Each number is 50 + 10 x the weight over the matrix's rms, rounded and kept within 0 to 99. Layers, rows and columns count from 0.

# q: layer 4 attention query, 384x384, rms 0.105, rows 310-319, columns 0-127
# k: layer 4 attention key, 384x384, rms 0.102, rows 310-319, columns 0-127
# v: layer 4 attention value, 384x384, rms 0.139, rows 256-272, columns 0-127
# o: layer 4 attention output (transposed), 384x384, rms 0.128, rows 256-272, columns 0-127
q310:37 58 48 64 52 54 69 54 45 50 57 65 51 36 51 48 52 53 41 29 62 32 63 64 47 49 44 53 50 65 47 56 54 59 62 33 42 49 55 40 39 56 41 49 46 59 59 53 41 52 38 37 56 60 53 48 63 48 51 47 50 47 68 41 36 51 47 42 40 55 41 65 58 54 60 51 43 54 52 53 36 45 51 39 46 51 60 70 56 39 58 30 63 45 63 89 55 77 47 44 53 37 43 56 60 35 54 56 61 48 49 70 56 37 62 23 38 58 34 50 62 49 52 47 43 66 61 55
k310:34 68 45 57 40 45 73 27 48 40 37 33 42 75 48 51 38 50 59 67 47 54 46 62 44 44 54 68 67 52 71 40 53 40 38 42 62 49 46 44 64 29 24 45 24 66 38 62 48 65 43 42 70 51 46 49 66 40 38 41 41 36 66 33 38 55 52 45 46 66 33 43 49 22 42 47 47 53 29 61 57 34 46 41 82 49 58 55 36 43 46 37 72 46 37 30 54 57 44 34 61 65 39 47 59 32 63 69 43 46 72 56 58 63 54 42 58 41 58 54 46 58 53 49 51 37 44 56
q311:53 38 50 47 46 45 46 35 67 40 55 47 44 57 60 32 53 39 43 59 39 50 35 57 47 37 46 61 57 57 68 38 36 56 43 62 69 63 60 43 67 41 51 50 50 46 52 56 63 52 55 48 57 38 65 44 46 26 58 58 47 59 49 66 67 56 44 35 53 58 56 41 42 67 70 40 52 61 33 35 70 53 63 44 45 55 51 59 55 53 55 55 54 54 35 58 35 35 51 32 82 27 44 40 64 51 42 53 30 63 45 47 37 50 54 49 46 31 31 45 38 40 57 53 61 44 54 54
k311:44 65 43 62 48 45 65 49 52 39 48 70 71 56 42 44 43 54 47 43 50 45 58 45 54 53 48 52 43 39 50 55 56 47 45 54 44 45 64 49 38 43 44 54 41 56 39 41 38 58 59 46 50 53 59 51 46 35 43 30 63 37 59 41 36 43 60 39 53 68 45 43 79 48 32 36 52 40 72 50 47 56 49 46 48 54 64 70 73 58 37 45 52 67 43 47 36 60 60 42 62 59 53 18 33 53 42 36 52 47 50 55 72 53 43 41 38 74 44 53 55 37 53 56 51 28 23 52
q312:69 50 45 38 60 38 45 65 45 45 45 40 52 56 62 62 31 54 63 54 58 53 53 45 55 38 53 32 50 70 71 54 67 57 41 42 45 63 36 53 53 44 49 72 55 57 43 37 47 59 36 48 70 50 61 62 46 46 60 46 52 36 46 58 50 50 67 41 61 57 32 44 63 46 40 58 49 69 61 55 62 32 53 48 55 58 40 52 53 59 42 49 35 34 42 50 69 42 39 73 48 57 38 56 48 41 36 73 46 28 49 37 48 50 42 38 54 48 49 41 54 44 35 59 45 32 37 56
k312:65 48 88 62 57 54 35 34 46 53 50 45 65 52 35 15 54 50 62 46 67 62 65 42 56 49 35 56 53 48 62 65 52 30 52 47 27 62 45 59 48 53 51 53 49 46 47 45 50 56 34 49 52 49 49 57 58 48 57 41 42 64 49 65 68 55 40 52 28 32 39 35 46 58 73 58 47 49 53 43 55 53 60 45 45 59 28 70 61 44 38 58 44 51 46 65 75 66 57 67 43 56 41 68 50 44 61 54 56 42 55 60 57 73 56 42 41 49 48 56 51 41 56 50 43 45 64 64
q313:46 50 62 52 54 56 25 69 51 59 65 41 51 46 45 50 54 50 55 55 65 45 48 45 50 64 48 59 40 66 56 51 44 38 61 53 49 43 58 54 40 49 62 64 61 50 47 66 51 34 28 53 53 60 51 52 66 39 48 44 74 39 53 40 45 46 67 27 42 59 48 66 65 42 39 58 51 52 55 46 55 56 58 44 42 62 56 44 55 48 49 50 57 57 44 70 76 56 69 52 52 40 34 65 50 59 45 53 60 49 43 46 49 58 32 45 51 41 51 68 50 28 40 60 56 31 37 62
k313:49 33 55 63 38 53 40 54 40 56 30 38 53 46 63 84 70 37 57 55 36 27 37 46 41 61 45 37 53 57 48 49 57 60 61 66 55 45 36 52 31 46 52 48 58 59 49 54 45 41 77 62 48 44 45 46 33 66 45 49 68 77 61 58 53 59 52 48 51 50 56 30 50 43 40 52 32 47 50 42 55 47 48 67 54 43 34 54 29 50 48 50 40 66 65 44 36 57 33 47 44 39 40 58 47 80 51 27 46 50 45 43 33 54 40 54 51 48 36 36 59 42 51 54 54 43 77 58
q314:49 42 30 57 63 43 57 51 49 62 41 49 50 62 65 77 52 53 52 41 43 49 43 48 63 47 38 61 51 39 50 57 55 66 63 69 48 35 48 53 43 40 51 61 31 48 48 54 37 77 62 58 45 51 45 49 40 44 67 49 44 60 43 40 49 42 48 47 47 50 55 50 43 51 50 49 52 48 50 44 48 53 40 64 76 70 43 45 45 55 40 54 56 44 57 36 53 41 61 37 58 54 46 31 44 45 40 56 48 40 56 26 41 40 47 46 42 75 48 63 39 75 61 38 51 45 42 34
k314:48 54 43 50 34 39 50 46 59 41 48 36 33 44 64 41 48 54 58 33 52 65 37 53 45 60 50 47 69 48 55 57 46 43 45 55 49 65 59 39 67 43 44 50 43 44 40 49 50 41 39 44 46 48 62 36 46 42 35 53 42 58 43 49 30 55 59 62 55 47 39 40 38 41 39 51 51 51 60 31 36 57 37 41 45 46 52 63 39 45 42 44 35 56 35 40 44 38 51 51 46 49 41 50 45 68 38 46 45 37 54 58 64 59 59 51 67 56 37 42 46 35 65 33 49 67 52 26
q315:50 45 36 76 57 34 42 45 36 50 46 49 56 37 43 52 41 60 59 40 54 67 51 37 53 75 55 53 46 41 61 34 29 57 55 21 47 60 55 45 63 36 49 50 55 55 62 45 63 44 30 43 60 73 38 49 66 49 59 41 39 29 61 42 39 47 66 34 41 21 40 65 44 45 59 40 50 28 36 51 49 77 42 39 71 32 52 68 46 58 63 44 54 46 40 56 30 65 39 58 52 46 75 63 36 52 26 60 46 74 55 54 74 31 49 35 49 33 62 60 39 55 72 48 61 53 61 55
k315:62 62 51 37 48 53 34 55 38 42 52 35 41 71 28 61 59 47 38 48 37 41 47 58 61 42 60 44 50 56 46 41 33 45 38 31 23 21 53 66 47 17 33 50 63 38 46 53 45 54 58 57 68 65 27 58 79 66 55 40 31 55 51 55 35 46 35 46 39 54 47 35 66 57 58 47 36 52 60 26 72 48 49 47 59 31 46 52 53 56 53 46 31 50 39 51 42 60 55 60 58 39 42 40 58 54 47 64 47 35 61 59 61 68 46 39 90 59 47 60 63 39 62 42 31 21 60 41
q316:50 33 63 51 46 46 55 53 45 33 46 36 49 55 54 65 51 40 54 57 65 48 62 50 49 47 37 42 39 47 43 50 61 50 39 53 45 40 56 40 51 50 51 46 41 56 50 43 31 47 44 63 53 55 58 58 53 61 47 28 58 38 17 54 38 52 47 53 45 29 39 63 65 56 51 56 34 45 57 64 51 77 56 41 33 33 50 67 62 42 44 55 50 61 49 50 63 41 49 34 47 36 51 60 54 48 54 67 56 46 57 49 46 49 29 35 44 34 32 67 47 50 54 51 61 39 59 41
k316:40 52 61 55 35 53 50 47 72 49 60 37 59 40 52 67 36 61 47 19 65 69 47 55 49 52 61 37 33 62 57 39 50 40 53 47 57 33 51 50 41 54 53 63 52 61 50 55 51 51 19 34 78 21 53 42 59 61 60 58 35 53 43 47 66 54 41 56 46 57 48 63 63 40 46 46 53 39 44 34 52 47 49 51 61 52 42 75 47 44 66 56 55 53 33 53 47 59 26 32 50 46 47 55 35 45 46 49 43 40 53 61 58 41 64 52 25 57 49 62 42 61 25 52 53 48 52 45
q317:47 47 63 41 44 60 64 42 47 46 31 35 51 57 70 59 53 30 45 53 49 58 61 49 54 59 48 42 62 44 47 29 56 36 38 51 55 68 36 63 51 40 56 25 28 45 53 39 66 43 49 46 44 50 71 63 54 47 47 61 61 43 40 50 64 63 38 57 68 42 40 46 46 62 32 59 41 47 41 47 61 55 37 45 39 59 59 43 41 48 38 54 40 62 39 45 44 29 50 39 45 58 56 54 38 44 43 40 47 59 46 41 54 58 48 36 60 48 54 36 39 63 63 42 65 45 26 52
k317:57 51 58 60 67 31 52 49 52 56 37 66 73 44 59 50 47 45 49 47 54 55 59 34 70 26 23 67 44 30 52 73 68 56 47 39 44 51 45 86 50 50 46 57 49 39 39 51 30 54 57 51 77 38 57 30 52 38 55 30 37 34 37 43 26 66 50 62 36 66 59 53 62 71 74 43 68 40 54 66 66 32 57 49 57 39 46 49 75 53 43 49 57 47 48 43 50 48 54 39 48 52 59 42 49 51 60 62 42 62 51 55 49 44 66 47 63 52 52 64 62 54 51 55 57 40 47 42
q318:50 56 44 52 66 49 47 46 56 44 52 73 61 37 49 46 46 68 47 42 50 55 64 58 37 45 60 25 53 49 48 55 48 45 59 39 44 48 47 37 40 44 51 58 29 70 49 41 73 39 42 50 58 55 69 43 44 58 52 66 77 45 34 44 54 56 53 63 58 52 58 68 48 45 44 39 46 60 63 48 38 31 46 57 47 35 46 47 51 33 67 48 41 50 43 47 59 51 39 41 57 49 52 47 38 46 52 51 51 61 42 69 53 46 42 52 65 34 56 55 43 36 60 50 53 53 53 44
k318:44 40 42 24 67 45 43 42 49 64 52 59 55 40 51 31 65 41 50 65 50 46 33 60 49 34 54 42 61 42 57 42 58 47 62 28 43 64 63 61 56 46 53 30 57 40 45 47 52 58 36 79 54 55 61 52 58 58 58 67 34 59 45 57 49 47 41 55 65 41 54 53 57 53 65 62 59 46 46 62 51 46 55 27 58 55 28 53 68 58 60 45 32 28 47 42 69 51 38 55 60 53 52 61 51 43 55 51 36 56 41 60 61 60 71 52 49 51 56 49 59 58 50 39 45 52 45 41
q319:73 57 54 33 27 37 45 44 65 46 43 64 48 52 54 16 64 12 42 47 46 64 52 51 40 67 75 65 63 51 58 48 42 45 54 40 46 43 47 47 51 37 39 51 48 38 38 53 58 45 51 60 51 54 31 51 51 37 64 33 44 66 36 66 50 51 49 28 67 46 64 42 39 54 47 48 60 42 50 59 55 60 45 57 49 34 54 40 52 52 50 57 53 51 54 43 36 52 45 38 43 52 59 61 65 60 83 37 33 58 34 43 56 47 60 37 44 32 81 42 51 68 45 48 40 48 29 45
k319:44 65 42 40 43 51 48 67 58 53 44 58 54 48 55 68 48 65 58 37 50 59 60 62 47 51 64 38 33 43 47 55 67 54 59 38 43 49 48 30 39 49 60 37 58 60 63 28 58 49 66 50 56 51 49 66 51 67 35 47 68 64 40 46 45 34 60 45 58 42 57 64 43 44 50 35 63 30 56 27 59 44 67 51 41 47 75 51 63 48 42 83 62 23 65 61 51 64 68 55 44 46 42 42 39 47 45 43 58 48 27 55 35 39 48 52 41 49 51 41 58 41 60 47 63 56 56 58
v256:70 59 57 63 53 56 44 42 30 71 50 64 41 36 51 46 44 66 34 61 51 53 65 55 55 43 47 50 37 72 42 40 55 36 46 61 61 34 42 42 36 56 51 58 65 50 35 42 38 55 35 58 52 70 46 56 54 44 36 68 52 55 59 66 51 55 48 45 47 41 32 53 50 56 37 54 29 54 46 38 50 35 52 72 74 63 64 54 53 52 55 43 47 43 43 59 60 67 65 55 51 64 45 53 57 46 42 53 51 68 64 45 58 56 46 30 58 46 55 38 45 40 27 61 50 51 51 58
o256:66 51 49 47 45 45 54 52 50 40 46 34 51 31 64 65 36 35 48 38 55 70 40 41 53 47 65 47 58 53 53 63 78 50 58 51 43 40 59 64 46 64 38 76 35 37 45 56 40 54 44 73 51 53 48 52 60 49 66 42 41 49 51 50 60 44 46 37 40 58 78 52 34 54 41 56 48 59 34 42 38 63 35 41 67 46 39 47 44 66 50 43 34 51 43 48 52 52 51 64 52 41 55 72 58 60 41 58 54 57 48 50 29 56 63 50 69 58 61 42 62 37 51 66 61 39 46 37
v257:49 43 39 53 53 52 36 39 33 30 52 53 60 49 49 66 35 38 49 42 54 70 46 42 51 37 50 54 48 45 41 56 57 43 40 50 52 41 55 39 49 49 61 54 33 57 56 44 52 59 49 42 59 62 48 35 58 44 57 57 55 55 38 49 47 49 62 50 73 60 45 47 59 31 31 47 61 53 40 38 55 50 27 61 60 56 63 44 44 46 63 55 43 59 58 49 47 51 45 36 41 43 46 57 51 41 69 50 50 62 62 49 32 56 36 47 55 48 61 34 27 61 47 52 62 47 63 53
o257:39 53 50 57 45 66 45 33 52 51 46 36 47 52 67 48 66 43 65 41 60 57 56 56 54 37 56 56 57 44 46 62 58 48 54 34 43 46 41 48 58 50 36 58 61 55 33 61 59 34 47 46 48 57 44 50 43 56 39 42 47 51 41 60 47 67 27 60 46 53 57 65 57 45 36 51 46 59 40 55 42 43 38 48 52 44 36 68 55 39 46 54 51 48 57 37 70 61 39 44 62 42 48 55 59 50 65 37 44 55 47 62 50 75 55 47 42 45 64 41 46 44 54 63 44 52 66 49
v258:50 58 65 38 46 53 49 47 45 72 49 44 45 49 49 57 57 62 64 49 49 47 40 46 42 59 34 32 59 31 51 40 50 43 42 47 51 46 54 34 56 34 53 46 56 44 49 46 35 35 51 35 54 68 65 42 58 47 50 53 49 56 55 52 47 46 56 54 48 56 48 30 40 48 43 55 54 52 35 37 52 56 66 55 46 46 54 31 45 42 50 63 54 43 56 27 50 44 44 32 55 54 44 35 46 48 32 30 53 54 69 55 49 67 49 76 48 49 54 61 51 31 43 41 46 60 49 45
o258:63 51 43 39 40 33 48 54 52 46 64 37 34 48 45 59 50 44 55 48 40 44 31 30 62 49 38 39 46 63 63 61 35 47 32 54 43 43 36 51 50 47 37 67 50 50 61 58 64 41 69 44 49 40 48 63 55 37 53 39 55 57 55 49 49 65 52 49 46 57 58 30 44 66 61 42 52 65 44 56 56 63 68 47 43 37 52 40 53 46 41 48 53 42 46 40 41 59 59 46 71 48 56 58 48 44 54 52 45 46 55 63 65 42 62 55 34 52 37 53 42 60 55 45 55 48 59 42
v259:58 51 46 57 46 57 66 24 49 51 59 53 60 64 45 52 63 48 45 47 43 44 41 33 47 61 41 54 42 48 27 46 44 36 48 36 33 55 52 54 58 65 55 73 80 53 43 38 57 59 57 54 32 48 58 62 45 72 42 35 49 51 59 62 55 45 45 36 49 50 60 50 56 48 40 52 65 40 54 60 49 52 48 48 35 48 37 42 65 63 58 52 70 45 48 66 62 37 43 51 46 45 60 55 38 63 36 51 43 56 51 51 52 45 42 48 33 44 61 60 64 58 41 44 64 42 58 43
o259:68 48 53 42 31 45 69 42 46 62 72 62 73 49 51 63 53 41 50 56 60 62 70 39 39 46 53 66 43 58 47 47 50 46 68 61 35 59 44 51 43 23 51 34 40 56 45 53 49 49 47 49 56 61 49 53 44 50 52 58 50 57 62 47 68 54 51 61 41 69 53 54 58 47 49 45 54 35 62 48 53 55 69 56 45 50 45 58 47 47 52 52 55 43 64 50 62 60 53 33 43 39 64 45 49 46 47 43 38 41 52 50 39 55 42 58 65 54 33 51 53 75 40 57 46 63 51 51
v260:51 47 54 63 60 46 59 51 47 45 39 65 55 54 56 32 48 47 44 53 46 55 61 56 47 42 44 58 43 36 30 49 74 64 65 48 56 54 39 58 52 49 43 52 56 45 41 51 47 56 51 55 60 66 30 42 65 49 65 55 54 57 55 56 58 48 41 45 53 51 64 64 54 54 61 49 55 61 40 79 33 46 43 55 41 44 40 59 45 59 47 45 51 55 58 51 47 42 50 58 39 55 44 44 38 35 55 60 45 48 37 50 59 44 58 42 57 47 52 47 45 49 63 54 49 59 39 48
o260:41 35 31 55 55 46 55 53 59 53 64 57 70 60 62 56 45 34 40 65 53 36 42 53 53 46 55 64 25 47 58 57 51 40 63 28 61 41 43 56 53 43 46 44 39 41 57 51 56 66 50 48 53 52 48 50 53 48 60 41 46 48 42 35 49 49 61 66 66 42 51 64 46 50 52 47 49 56 39 40 54 27 48 39 51 38 45 48 62 53 34 66 65 29 51 59 52 36 54 55 51 53 63 52 56 49 53 72 30 62 46 48 46 52 67 61 36 46 68 46 36 49 48 39 67 54 59 50
v261:54 56 53 55 49 52 41 54 56 49 44 57 28 30 69 50 54 52 51 47 43 43 53 44 19 55 40 32 43 40 47 53 49 53 52 36 45 51 65 63 53 56 45 57 62 41 55 67 51 70 74 43 39 63 55 58 60 38 55 48 70 53 43 51 26 58 54 49 50 55 58 55 48 43 45 59 33 55 42 22 48 47 68 41 44 47 30 54 59 57 52 52 37 37 49 47 48 35 40 55 73 72 45 55 51 53 63 44 52 53 36 64 59 54 37 44 46 56 46 53 57 63 57 34 58 51 54 40
o261:55 56 45 55 44 44 54 53 54 68 49 72 42 49 46 40 60 57 46 44 51 35 59 47 36 58 61 49 52 44 34 52 65 50 34 42 46 63 43 44 50 50 51 53 38 44 38 70 49 55 46 47 55 67 50 67 48 15 45 58 53 68 37 53 17 64 51 43 47 42 64 45 33 43 44 48 43 57 49 27 50 46 47 59 40 46 52 39 63 45 39 41 40 52 69 52 60 42 42 53 51 45 54 55 38 51 59 59 54 49 29 48 48 55 54 35 60 52 49 49 61 48 54 43 51 68 37 48
v262:53 53 38 24 70 46 62 58 40 53 56 39 53 52 33 45 46 45 47 53 47 42 30 47 44 61 60 55 56 45 52 57 61 46 48 63 49 52 41 48 45 51 44 51 45 39 51 41 44 54 52 46 42 58 47 37 54 49 41 50 38 57 57 49 58 55 50 44 47 34 54 49 50 47 34 35 59 39 45 55 49 78 50 49 35 36 50 56 51 52 40 59 65 56 54 41 69 62 41 61 48 49 59 33 49 42 54 72 38 67 51 58 30 27 60 62 56 33 61 57 59 41 53 33 51 55 35 54
o262:45 44 47 41 67 59 57 54 54 61 54 60 64 67 51 43 43 33 58 55 41 52 40 60 62 68 54 68 50 45 65 43 59 44 55 43 32 31 50 70 43 48 37 64 52 66 37 65 64 56 45 60 34 39 39 43 57 43 47 51 54 51 57 67 59 62 66 48 40 51 55 40 42 60 51 53 41 53 54 41 57 30 60 45 50 52 70 45 38 47 41 45 67 52 45 54 48 50 58 53 47 47 51 52 57 36 58 70 47 54 37 45 48 51 61 41 50 38 35 52 41 55 48 64 52 59 51 42
v263:56 67 49 31 60 44 58 17 37 40 54 45 55 54 53 44 45 36 58 44 44 55 48 42 46 51 45 59 43 51 58 36 45 61 44 49 66 50 41 67 37 33 44 43 48 57 64 46 57 70 72 68 49 57 39 47 44 42 43 33 61 44 50 49 66 51 40 56 45 34 55 36 56 74 62 47 56 40 53 63 69 47 31 62 59 35 50 54 59 66 49 69 49 46 54 52 29 49 37 64 41 53 46 53 48 44 44 43 27 57 60 49 47 57 65 58 41 47 31 51 55 44 52 60 39 34 44 48
o263:52 47 45 59 56 34 55 53 44 60 52 46 54 43 55 59 44 66 32 40 37 65 33 53 38 59 48 50 38 40 50 39 65 55 39 49 43 51 46 45 76 65 62 48 40 45 49 44 55 52 60 61 16 63 42 45 45 39 69 46 41 46 70 24 52 37 60 51 52 45 70 51 48 42 53 52 60 45 55 46 47 55 39 38 57 68 51 49 45 38 63 54 60 32 57 48 36 59 50 67 70 66 50 41 77 38 51 57 25 51 57 45 58 58 40 51 53 61 54 36 52 46 54 39 27 64 37 45
v264:67 43 54 52 47 56 53 34 46 47 46 48 41 36 48 67 74 54 40 44 45 48 56 39 34 34 41 52 58 56 66 48 41 35 50 61 41 54 47 48 58 44 49 59 53 58 43 48 46 46 54 58 56 54 57 31 50 48 47 64 54 45 42 57 49 58 47 60 55 43 48 45 55 44 47 41 61 41 40 39 42 59 55 48 39 55 60 45 49 51 46 50 57 66 62 58 56 37 44 43 51 52 49 49 61 55 53 46 62 65 52 42 44 53 37 55 55 54 59 47 54 55 39 66 60 57 43 70
o264:55 43 55 64 47 41 65 51 56 61 29 56 45 27 44 38 63 64 62 36 61 50 60 43 63 54 45 65 54 64 40 64 35 55 43 42 40 64 57 63 59 45 48 72 43 58 28 52 77 52 45 59 58 45 27 50 54 51 54 50 52 58 58 43 62 64 39 48 60 49 42 54 55 49 45 45 50 50 40 48 47 48 53 47 33 49 58 43 53 57 51 42 33 63 57 50 56 62 43 52 63 39 47 43 52 57 66 66 59 38 47 48 44 49 56 57 49 44 49 53 43 60 38 58 51 33 48 47
v265:26 53 49 51 35 46 36 49 46 74 52 50 38 56 21 29 51 49 54 32 60 53 44 36 45 50 44 42 34 50 35 61 50 62 65 59 32 63 46 30 58 64 42 46 39 66 48 59 50 36 47 20 48 59 50 57 64 51 58 42 57 40 52 55 57 34 40 37 44 73 72 41 41 38 41 30 53 54 52 55 57 45 77 34 21 50 57 57 32 31 64 65 58 44 52 48 60 55 39 50 59 36 59 54 58 50 42 50 57 57 64 63 48 47 59 33 57 55 59 60 34 60 50 30 52 32 60 47
o265:51 52 53 48 56 62 43 45 61 56 21 51 64 53 39 52 55 50 76 73 49 37 51 45 41 37 60 47 40 43 38 44 46 40 47 47 54 39 46 42 37 58 36 32 63 46 67 52 53 54 77 34 52 55 56 51 59 54 57 67 51 34 65 55 50 54 61 66 56 50 56 54 43 39 61 83 62 48 64 41 51 56 47 35 44 36 57 51 48 34 47 45 52 56 53 39 63 64 45 26 58 39 57 44 34 45 53 46 56 61 45 33 59 39 50 56 26 40 79 54 63 38 46 43 67 41 48 56
v266:55 49 50 38 59 36 39 52 64 68 34 55 54 53 42 34 68 47 42 66 54 36 52 69 65 48 47 59 46 58 62 40 60 42 33 43 62 48 39 66 31 41 50 56 46 32 53 45 48 57 49 62 48 69 49 51 60 53 54 72 51 48 51 63 39 55 59 51 63 40 68 45 41 46 51 36 41 50 45 65 55 49 60 59 53 62 44 44 45 52 60 50 54 40 44 57 62 68 44 37 28 37 55 67 59 38 34 38 48 64 64 63 65 39 40 32 70 48 57 44 42 39 50 53 49 49 49 53
o266:49 43 58 54 43 32 52 54 52 39 62 31 39 40 51 47 64 40 55 51 56 57 46 62 51 53 58 54 43 56 43 48 57 44 64 51 56 35 56 53 73 40 63 67 57 51 51 41 58 50 56 49 55 34 70 27 60 37 43 58 42 68 50 67 39 42 66 54 58 61 79 36 52 31 49 67 66 57 31 46 67 57 38 49 47 42 61 54 49 24 55 43 56 39 40 50 56 54 47 53 53 42 38 45 47 34 54 47 40 47 41 45 45 53 55 56 42 64 54 57 61 50 59 50 47 39 45 48
v267:75 69 44 63 62 49 46 55 32 52 44 44 42 50 54 44 57 45 60 44 46 53 52 41 49 50 60 46 50 52 66 45 47 43 51 42 33 43 57 32 52 51 45 65 48 50 52 34 38 55 65 56 45 75 34 48 56 44 40 53 52 40 37 51 58 28 43 43 43 63 62 64 71 62 43 36 44 55 56 41 45 46 66 58 55 48 71 47 65 55 46 51 42 66 63 37 51 62 48 40 34 42 38 45 52 42 53 26 44 59 44 58 51 61 50 42 53 39 49 33 36 52 61 59 64 28 36 45
o267:76 30 53 39 54 60 34 56 50 51 46 60 57 54 53 22 54 52 50 54 37 52 43 44 59 53 50 49 35 48 57 68 55 52 48 34 57 49 54 66 54 44 71 56 49 59 48 38 40 70 40 67 42 59 51 57 66 36 53 61 41 67 70 50 54 53 57 50 61 64 61 39 38 48 46 68 58 49 53 59 66 48 27 53 45 46 38 51 41 45 64 49 61 42 49 46 71 52 54 43 52 42 44 41 47 56 48 55 49 57 56 47 29 44 53 57 32 38 69 45 43 47 37 50 73 52 51 36
v268:33 72 50 55 31 48 63 55 56 51 42 46 53 52 46 49 41 69 70 53 41 54 60 55 67 49 64 34 64 72 58 51 46 58 38 42 52 33 60 39 55 62 54 59 62 55 47 49 33 47 31 45 45 58 48 55 62 56 38 50 41 51 47 37 30 52 66 59 65 41 39 36 45 39 66 35 44 60 47 52 51 57 69 49 38 53 44 51 43 28 62 36 46 62 51 43 48 53 51 49 43 43 43 42 45 33 63 48 61 48 44 71 48 45 58 46 58 49 53 41 51 43 61 60 48 54 43 52
o268:59 51 48 62 51 55 46 37 51 35 62 55 58 55 36 62 46 43 82 56 39 39 56 30 53 57 47 38 50 63 28 64 67 41 45 49 40 39 43 43 30 49 64 63 38 64 57 63 39 44 32 59 37 47 63 49 62 38 35 50 54 55 59 22 51 50 44 38 39 45 44 53 45 32 45 58 50 55 48 51 40 53 39 49 23 28 43 53 56 38 59 40 59 46 60 40 58 47 58 51 47 60 41 45 52 47 45 35 73 50 38 65 59 41 57 53 44 47 53 44 58 43 39 46 62 51 52 58
v269:40 55 28 50 50 45 54 55 59 28 46 47 36 47 64 66 48 33 41 47 47 54 34 51 36 52 62 49 49 46 36 48 48 58 73 34 48 49 49 53 44 37 46 51 55 33 47 51 66 48 43 44 47 53 41 38 45 83 53 58 33 54 42 35 50 41 68 45 32 36 43 66 54 63 52 34 50 48 60 62 58 46 45 37 50 60 44 54 67 59 55 43 38 47 46 45 43 55 36 42 51 57 47 60 17 49 38 61 50 43 27 57 53 46 53 61 56 45 46 57 36 56 40 48 45 58 55 52
o269:57 51 36 46 49 57 56 24 36 49 42 57 32 52 51 47 46 39 53 52 37 58 54 50 53 71 48 65 39 47 45 37 56 37 47 27 45 43 46 61 49 48 52 66 58 63 40 60 35 49 51 51 52 40 30 56 53 64 55 66 38 41 53 53 63 42 37 48 80 54 43 54 47 40 60 29 49 73 54 38 66 54 53 60 69 49 42 52 52 45 48 50 51 43 54 36 59 43 47 54 29 50 49 50 44 46 36 51 56 59 59 67 48 68 59 34 38 39 53 50 62 57 67 48 50 53 51 58
v270:60 35 36 43 64 51 60 44 47 53 55 61 63 58 51 29 45 50 43 34 56 53 55 46 59 55 59 59 52 53 54 55 51 64 54 51 43 49 61 60 42 67 48 48 58 45 32 52 81 63 45 52 42 47 61 62 57 58 49 44 43 43 44 46 54 64 54 44 46 44 55 40 55 45 42 62 46 41 59 53 58 53 44 53 50 49 59 45 45 42 43 44 53 46 48 55 46 48 53 56 48 53 62 42 40 43 51 58 55 60 53 49 49 36 40 40 61 47 47 61 46 46 59 49 55 47 44 47
o270:53 40 54 55 27 35 35 49 42 45 57 35 58 52 51 47 49 54 26 69 52 51 59 40 64 43 47 53 51 68 37 46 75 59 47 53 55 57 35 35 56 46 61 49 42 49 54 60 46 26 47 56 68 70 45 39 52 63 40 47 59 52 29 63 44 50 52 49 34 47 54 42 43 47 50 37 39 37 53 47 51 54 45 59 62 35 63 49 42 53 53 47 50 49 70 50 59 46 55 67 45 61 50 43 54 41 57 58 54 45 57 52 53 52 60 55 61 48 65 55 49 60 47 62 53 33 43 51
v271:42 51 41 56 47 48 45 63 53 60 68 71 55 35 59 50 44 34 42 63 66 47 31 43 47 46 56 43 45 65 47 33 56 56 52 54 52 43 35 59 56 62 51 43 47 63 46 43 47 68 53 59 42 36 53 41 45 62 62 45 55 62 43 65 37 50 62 60 59 50 45 56 52 50 45 64 55 56 45 42 59 45 32 57 32 68 34 58 60 57 53 66 38 44 49 60 52 32 53 61 38 63 62 43 58 62 56 64 46 62 59 55 68 50 58 45 68 52 56 57 51 44 60 43 56 37 39 49
o271:56 57 43 46 62 49 69 56 53 55 26 45 48 62 52 49 44 55 43 50 42 36 42 49 38 39 57 59 54 44 42 57 41 44 47 54 49 32 45 65 54 49 48 42 59 50 59 44 82 63 53 37 49 59 42 62 56 51 21 36 52 53 27 56 65 38 49 59 58 50 35 63 52 36 57 57 50 68 48 59 43 43 49 41 53 52 32 44 47 51 42 52 52 47 36 52 32 47 60 52 42 39 27 57 46 49 48 47 42 35 61 37 41 51 55 57 52 61 48 44 42 65 29 37 55 57 32 64
v272:43 50 55 57 62 49 56 47 42 52 48 47 56 42 18 53 46 57 55 55 52 45 58 63 44 59 62 51 39 37 55 46 60 60 48 58 50 54 45 46 36 50 67 51 53 53 33 58 68 52 59 42 27 54 39 59 64 45 60 31 58 62 36 38 64 38 44 38 37 40 57 60 48 32 54 55 53 38 41 47 41 46 72 55 27 48 50 59 56 54 48 44 41 53 48 46 54 50 66 54 43 56 34 38 62 54 60 51 54 45 55 65 41 52 35 64 54 49 64 58 62 52 52 52 55 41 63 61
o272:57 40 54 44 56 47 51 52 68 46 46 53 60 51 49 38 45 39 56 57 41 61 54 42 34 44 39 29 49 47 48 58 44 48 72 35 55 49 55 51 54 62 41 43 43 48 55 39 51 42 56 60 51 57 50 52 61 55 52 41 54 59 51 26 40 54 60 37 49 56 41 45 50 67 32 49 69 41 52 52 39 37 43 53 49 37 41 50 39 43 42 35 48 41 54 30 31 46 51 51 43 61 42 43 37 46 48 59 63 51 40 58 49 48 54 42 30 46 54 55 45 67 35 48 59 46 47 45